config.toml
num_key_value_heads = 4
vocab_size = 1117
norm = "layernorm"
rope_fraction = 0.75
qk_norm = false
attn_scale = 0.125
init_std_qkv = 0.0312
init_std_o = 0.00554
init_std_up = 0.0312
optimizer = "muon_variant"
learning_rate = 0.00799
lr_mult_o = 3.0
beta1 = 0.95
Each number is 128 + 24 x the weight over its row's rms, rounded and kept within 0 to 255. Layers, rows and columns count from 0. Numbers have three digits each. The size before them is the row's rms in percent of the matrix's.

# layer 7 attention key, 256x256, rms 0.14, rows 232-255, columns 128-159
103:094163119148114160150131070096133195110147091147143195149121129144127092162138139150110146112126
108:139129148203121115104108144155121097173148130112117185097173131147124116134137135108146154114154
101:142166078152106095128103107142126067132143117124154110129094126140124146133148172098112104116111
104:104136102142171114131132091161181109107153096142146101089173161127154087107083148110096146134155
105:136112111114114086145109125111139116120126130131176123162104104106152138121164111105120146154126
108:142114130129139140125120147134122129090182073132117097127130120145122147132178134121107161152115
104:101143099129142096135147095096082114098131112115111188128158102116122110070147128096126148139114
107:150091137163084134115153131156172127166144104110130084106107180135115091123141127140134098164137
101:134142132118134108141138137115146123120094128087120124136133112104109166133129109121116130117129
107:108146070105134162124130116149127150146094145174128139088124113144119084097117099144108137119132
104:131157163167143126144128105156079132127114131079124146111073132122131108137138177133118159131120
107:136127132123175135134101136122121191159122088075160068108103058154129170098132128072103115134110
107:115109154101098155137106068145092119138147139134117112105095153148148160128157118113190092157163
104:153128152125118128124108098125152118154159097144113127158113134150118115136090113149160113152108
104:142103125157157144102116117147107092113098129104089136130105090180159123120082144160128156145137
102:115156123054123115147164145082131116134138153165141147130112105132112136088169117150109108140101
110:120127065164155102126122164112139127204132149148149092114092109142130149137082166130118124144145
101:094148081154177117136138115158131154149142135145103123108143124129142115107137095133097172124136
110:121122128142122134124124146159175144141163103146128125139091076150129137122136153122123090091109
107:127141115132119140092113172122110123106132105085115172095095100136119118099180129135123127132096
108:144101127154153098171121144116137082120117141133114124142155173122130075156132146123128118112162
098:144201133105139120142143157127141149107134151152092153107146185166130104090118124176132117074115
104:100143175107156122092123165085150079154172142102141155117117145131114105123150124092109114121107
102:095123099122100157089129127154138113189113141184159142099134114157141114139127118133098142133144